Weights of a small transformer language model.
Architecture: LayerNorm before each block, rotary positions.
Training: a variant of SOAP for these matrices, 138M tokens, 4215 steps.
Each number is 128 + 32 x the weight over its row's rms, rounded and kept within 0 to 255. Layers, rows and columns count from 0. Numbers have three digits each. The size before them is the row's rms in percent of the matrix's.

# layer 2 MLP down, 160x512, rms 0.194, rows 43-142, columns 448-511
096:129136158097149141172152180098169158150073108076172100122173110104171122117115138159149196153145108141114104118204109134142075132073067101134140124119093146073138139089108102149134142110178161
094:154119109135144186146156123110084113156066142141164172131144095139123152218100114136109236194102119131138153133179191172201125130103196131120057140136077149185126069157034154142143096119143144
092:105157113067061073111139124137083140117044149125118098137132201109090083134102163116099087055140140154158151124184113093046076146139088139189117123112166106140103102092153139126133131108104141
114:182059059126105137141136128147136132087147195113115126116093120155095144087125141142119151106156177150141108133091110124140149148103110102167198146099136074089136117198135124132151098090143134
095:154161099124086041120108105108130116119057152121197071103081154172130138058069118102075103117161155073183143169084122161138121051094135181072121119094142105187053092097180133172128084152142087
098:118117128123134106166121117156086121103117127148131126156137128081159154140129130089124072094106148153123123173104148146187087120149118144105117092074160165165111170099172077163098099163123041
098:099190146101120158158128105182118152129114121113120127100145173092117108114064169156095129074122132089112119145119128132155165138115157167134122166155090135115160083091104143093057185130124176
103:095128122131145150155148165143134139082170151124176095133121136117160102135204092122157043159183126141172124156162142166068202185142119121101201144104085122132164137133127066125083129185126138
097:226132133151113174112140109095064118170161100150080133106172160130134087140134092117135085139149145121076138087125140161116091099119162147123088135156139079132084187121178150139118144148099089
102:106131140120117128102160135106146092163116095089117111169147142087134171152137070046106091111108103109114102096136071065137154150135146156148128113111075133132153151152062128087096112148157112
096:124074152128107127134156085138157133226091128146139157135148079125146125145142092141102112097190121119138115177159166152132098111076113116128113096148052164124167079080116115120137127146175112
103:096122118115088091114112158182104201158107136154127131145112146136121178121115150062098093126158160117113122143137124109141111124113151087130132103160145130140141116132168079186148151083111102
095:141200133122183114121123120108152123097161141133199125117135143078173117114170125146115095126136142127113162134147117134096096149057185079164108151096092177029107095128116161091125086215113111
097:159114083087069068130140132111136197143182117151120089091132104127113120138108138091093179140150075164099169121117124101197174126140116127159151132183192145100150090108137085111145126060133131
094:104098092077139125183091091168142115187182096196147115051123136108156135111173119128196117083191115130136092128140118137129098167136148060132115146113176170074091145155139107129117134184135162
102:132165100180078190086117141131119132133111115113117103124097114102187134125123148086181089184116184076082168148175107128142156138185145121135104103107199184107105132168130166084147112114191088
101:101102174180137156116105141101120156130042118121178123110115145106106090109128088109104162122159087105115130182177071127172152083167138138061121106188129155160168114129152130093066070139083205
101:128047137139119143161129075108161112118127189154076114157139144088117155126129148135166100159145161132187097151053149088073131155137092103192129112139091087129137144087121092129145167169115112
097:121107106093119112157099064137120160054135067168122164140128065151146062084058140130165144159130084138116091110224158165057126118104140190160070089133093118139110147074107149014120171137189155
097:107149179154111111107160072156138208143098113075094110107148117143118144153133164115121171151077132173152059147108145142097087112121154109134125111135102157178081140166120049054142172146119150
102:121076174207165114144133136032141115177117126184151147138162174158089121136152155107175117108144127123200078135085192137105176164085108104107140177126143123138149127122163111066100176148092193
106:115149129094134147189130092129123129137149135110165133131129117176150141204108139147186115099146078126154116091139113114144150128153103127129120113156101159151178125168134086119153114121129186
095:134173184074141191118129144077115077110079121151133141155138113130120129129126133093112180130185132104083146118127108115118122123147180116129131156077154127155093208149139148105123110052134082
096:145131093123102137077108138091171034176111112174123097190091112176178122135068109142116112104080139126153162098112105098144085135114126089108109141136157115133165124153103164137152196097132149
097:142153143119096137160218184138110085151106110102113157013091156118137130152146149104148096165111111165173126167133133170141147133035097131061167111061110118121160136170112091101122113148136089
095:073134184189117112169137153131146144129193122106210168078114110176123174121193161164199084093122099129075112169122087134090145131113165076110145187135106170167159131113157113114146151116162085
098:231157131142080107136141121101129110070116147129094140162145166099151081124077110112193124110117109150148091181136110124085174145120161136145132155163069119167144124076095157079139171170093132
098:100083123090095164079076075130130116120138142045089122157145154103097153115121111118134144118134101115160160121115059140133180167171129145139113146104137184202095157183106149134075114078085170
097:180138098176126126131089153127131106116135107176161130144128132181075143155182100169112190151105126159129128143114164134145076107087124065126143090105128136184108124067119137079099138125187164
095:069183146108130093124155161125117151116153147163136092117124111079119225090124151116158151095125138155180128117140162163144130119111197126094128185096156166098169185143139095105155153124159125
099:110078200092080125116122117137094135117144114094173080068109122193198152126115124123139118139118096060152075154079118126138056102174133184169138172166088117144087154087147127160122073126130148
102:106134118075128166123109151173175084120130059154118102086180175112135076174150105101083135124140098132044145129167083105107093114097136110127094118127034125119112144118084087156146116088129122
093:119176077097112106159090159112079148099109089189132137114123122189133164204113191084150086127167097091122133104090158090093132126165112129163120203183103096109186111117148153125105128126160096
106:078162134085113195048112125182140158145120137162123122185167163182047138158120091157142029098116117110111215117130128076169170130144117120110118131082079211100157175102096163189152106182121163
102:098150074141086128189080123158145146089179143151155082100153120126157141060117154152137133111146151149100070072111156115153129127105145080108167132153123100123094140113184101176184169110165167
096:112133118132161113161143130130107121054145165113168124108068092134097092086162142099158105131108143075160137073132166139122122094087120076142115131113175085126151154136102122118133122122151150
099:139129132150106116119124056140172106132160156154136157160110148182125155140127064110143091095082110131159110112089137134209145101114124173079140134101101131133125157158143152162111161174200128
097:114129135154090129148111159179090136190088136145195134121150135088164091227153176138177154125160149147185132152120180190149204125109106109152114113154166137176155168108121087146103116123129094
104:120074134163178173104121125059120141173077103159141134057163125157105165089125080136155125151158098110166156076070118168078168114156130151159120160125091159143127176090122134110128147110110204
103:138135078151136168152156178113102113129159162151185107112112103169161129161097186152176152104112142127127098124112137093143186045116110108071136093100095092119126096114158123141128172113159165
100:122107137141126089157171083134111129096159149175102079126082139133091139085151113115103187146123116112110136138205097085112136142083140139099185123136134139127157136156129158126177071162141129
111:073081146163129123112150126112113131202119151064155130153121118138140116106146117118105174119153103099096126112067095135005196115180085134149089137137143143131143103091133152137149145163066115
102:126080086171173120120097143138093123100149147078068113085145095125192094097095116158118155114084173088127123128113143126171128126123156096119137147153074087128142110118125165089115074161144066
096:179135100132127163117142105121156140101138136097100121043112142217123218116081085174130148118090147114148107108131218144107181151099111131155141164120117121122125076151144063111146131124101146
094:136156123146143081147150143114116141094116147096120121058061130152098157134099169177076095118138152077153107126091166162109133173092109090121135197124118062173137175163148076105134156075145048
098:180090116106108087127128142105067100049121069117032094111188105140141162139091144134183121102122128145101130165108136120128121105156093182092101146118083120115128100170123094067105171121196164
099:127125112088109097076170100113167119173133135133128094139086162110162227122166090169157080154128165098151178143128131145098127150104092098059167161126105185148071100148155085183143151138103118
099:158175166100175146138175092136089139116112083114197146144156139085133182139197107159132124095069164094134110153120096101070200080127079090134142145165088110138118149125065136068090125177155157
094:212127167108061129123114198161142141162090112122147102125184127158114102120150132152139125100111126106156104111168134171177079119120193127101124143112138114093135118154092178112122105100149143
098:204119123116120138100128201139090152132124085125080112156163152156148095151135137176115095079125081168161140140115159124149165129114141122134170107168100212109176165053121090110078106169132171
105:150106127095111056154103152121112032085154086027104162105125106164100117142131152111146141123166108145176167143090120141141133123152140083179104150142185051145173107110121123164101115100108111
097:108125125133099143152097148053108103063098175174167115159051116145129056101146153120127135140127124139158140206158162115176111115104121083142125144153119134179124119099113117135148162106120142
107:090068094118118182114130105143089113134129166138166143137137074156084103122133201114104109110162166180121114133152187138113183099119105140104153147085147070159162112099141087171124143159132097
105:123125102210115115096147145141138135163112102132124154135130170118173077080112123060124110113076171122085194111098100126171085120203159149158125090143174065190066176133095177082079117203137118
102:089073094159154119097098166129124082110145118147137076111179134118139130059122119132154121147143094126105171144164150130068174121132223123126146180160109177064103109124105124080115106112121166
101:162099119084118139096105086056143137186193138121152117091091049117186153104153086071127097124044155138088147144161131121132090110119141144133043100161136153129119056133118079139140128141111212
096:145090148190090099101125133118089085115135133162119139149095121109123111089120116058088150165089148152127188081158133152167158160075125198117119076156154074171116148128146145128104097121075142
100:144079134152155140121098093117088166097137180175109120118083178126118147193090098204106168133097051056086102123119137142198076124137121113130145166145075141201099131134157158112142129169143115
105:107092119138118122103099169146134102143133195090134118134163126154124155109127145095095135118100093146131104193109124117102106177122047125170141190183120159101124086168108104127186098076128147
102:110086092147167100060138098155138139157090136108128165131175155107093115085101118131067173135154184195086118129101089098117097136072103104090126060157151177119168095098147118091132126104123134
103:135127184136113083168099142136190093156139109094123100107115120138157212128173119181103158109101097155143174159140102135126145161138108123090146115113115145117102140128169169113148101141108171
092:150138132115131065106110107076104112119147151065148078116094136140111113152147196142122092138102120147139111126082111127110137092123131092082143122112128147137129135085194077139135116177148135
109:126175130083119005141133118121116125097089142175091177156204075187155168133103134115117134114088143082134143131085093114101107113079127104075105073179105060155159133143178149145126100101166064
099:074138172136140097165136137128159176124158161069073160152107086151130105122095159125177142146172129069152131140087128121158127131136103141198162104132140139069160142177138115173139156079185102
089:044117162118127102131095162093122152136130089131137090165157158156130153114114097171199125141091169091101106141115172128093169169074172135141118107109145091164135151140119182137039125161147093
100:124112118112072091058114178134121190190180106188122118150091151173142193157208105122097112076124081124180117138122074134126105120084134093131120096105068177157174098079147163037069175133127150
103:157083088092124167095102131086110113149110099099164162078172152130146093140179139127146127113131120173135125154143126089075153125159144117159092084109089167155132137128109130110092185131106162
107:118180121149157129159133144135160123059187119121172114058100160154148086087147062122039098113133129148140138081127166137087157127103112121123117091167142211070102142110094109110086137142173164
095:135176172129105179097046183153149120125140179106130093137146139141102075121120113117108128168138180099182086190076100115106106173118094123105100169082141189119106145092150158137099168128129168
093:115209117104077161120084173141093135140125189045102158150088091073080176093153180098123129103107120113146125099139125154168106068120038119115125099129119163077121047077148098181124110148190146
102:102151120119110118086165156117106119122142134124191130094156180125149153126111130154114120123182150138120090061135207136120151100131112103130122090123097165058123142165169165137197106105169092
099:129098127079159101113097154136115124125102124088151125060113186111133133086127096111095118123164153102106143081091126154074143140127090131093145121098059086141133105152104101096179135134093132
103:119102111098040114139103120090112095193132154097076154086102170090064127115093130150069146079226112088126127149109148094119107156131040158127111077122085135183150100164070213167153138159058090
124:148137123117095135122121043103123099131130113147146159102106108157130133144163144126054138108144117152161159149091135110152141187122139146106140097172112150146120108123158113063100188089118100
107:138147106082165056120172111127152105119143125187085131140163146130163137205063087057150121155129104139117094164130112076166100139097160129107152157111111108171160175146093120124123106126154126
103:145158113134068138187148134134096143167112122096171103072120145073118166162129152104083128156140152088150141099051131098083104147113107119204151144166144190128141160131110164151113129080133195
097:143101104150110164098026089136177143080133138194011128147132131171120150139081082128141163136112096166115128121141155166080120128147122169078141152223119111137115126096148120112097125163172181
106:122161118133096061158153092120106092126124156116176112148157091145099141134170053056092186112132097158149130074120197144114052142129122113125145119108130125138132095153159114132126119114115078
105:161140136118104127158156104118117105098110145124104175083134068063121106117183121173088173131140158088137117096129127126008221126086123129136081161139077153184164077131200098125110130124156151
101:166093081146156133123133049177153128075127194105113154173135148067137113093171094133119166159135164149108139091111163116159111106149108135144152175205167166136135170111161135116145102070095145
097:084134159206146162158136146081133109098113166166100101102104128117131109137091143133141097133178118079113114078125104117098178147130148111171165182087182101159152118143135086080150120143078150
095:166138172147140140110149156122106179048140155106189127116138105119128077116113131122089170142125154092138081108162124133139176132142127096138104156072127136106127091120132142112117140103113203
101:118129114103107162094113073103128108161105191109058090109154089105111170134147088125092109124149145137124121070104163131121105161157110101114126101170135116097066156178148144116152133179146146
101:170111129100123192134089142128090129171087163095144093136129092092144131140079135032150137130114139088162086111114171116153103111167131152132142058143133094162109148096169093113145114131096105
101:119080146118093130135190157114161104128128098095105169169154103055180129100153114111120192106119148147128114104175059137076068145135145100114132150159119163152148093127132152086175122107102135
098:110110067139084081157160083097102110171112076122071139117115159188136158178085110184152147131116104155118092139051097179056100079080140182107122151155102180134155149128117166099141154106172092
094:157166154143138110148089119126089144089141143139127091095130066115122141059121114221131169100085164120131108120133179072161142110139129116109138107111176161130081128147182134156148098078116143
101:112173137087154106141119157098125148166082170136126128170137108080137147119112109154110177118136154137147110138135158139069149118106118094166068128099133131078115162077126108115129091152089146
093:158154137167105158143129066155086131152058237107151132155148151166109173110101069140099120182088091135152107149076124081175139134120167144122130120097126150160091078143193128096163118124072127
101:072166108172104118109167129080092146094136095148081115129112157190120158137120143073107143117203115121145126113088134127200156129139088104107167141128163170104119138128090157105118095178155116
102:123167102095081111142081125121059091133117131152149149097085157189198091142137122149128076130162113151121106136092139124128114098092106127062068100077173140108133092133116160112135153110165173
099:161129150130135118095083110173118161179196112172140067107169170110107149135201133120175066115182098109111137085137126163124113101151123115108143087132122146181146204120109124160124176201086137
110:112073160143170133140183152120132129120011135157068105167141095121102145111159112083111124113122095139152127138093115097134105162154110135185076075202128124122135134131105097183128130121074116
100:137111091150103183159129106112095125106096060082152116153154127112155162072133121102118122141152099116154150141139110154052150111163087110127118129137063106101094163096104106176127107103101168
093:116104137167101171100144119125097092130150111191126091158142078177177156099139108034144140174129107128072172093194122107143095144216159118060153145113141176164160122132112092075114126132133111
101:143197120123131121152119156104147146157114160194176152165094134147152090050134167117139149155108181092120115101148168107119146106116101073130162126097146107147128159155109124122142131176106120
105:163162111081118079164140080143127148108072118036101175175136100132151138107117179078100130118142125182139112097141133151176167129103117148181154114129117084127121096180161122125196104143121115
096:112132082117088100127147084112123114122131184113116128097134077103116181149141162122203194122145110079136101144124167077099140143142127134143103124151101075197063215179077171136147094087132114
107:142115183171138138095116074123090146141144162161143100170120067116098104130139164135164119114090128106139136138067116114110135091141131165155162149163160115151079156108073115066106174117035136
101:104088108177164122157174091136092097179107142119102097181154112171152184108069113120176116111117100076159139181121163096160115105070146105122075121091103081147192116106095110147119102131121065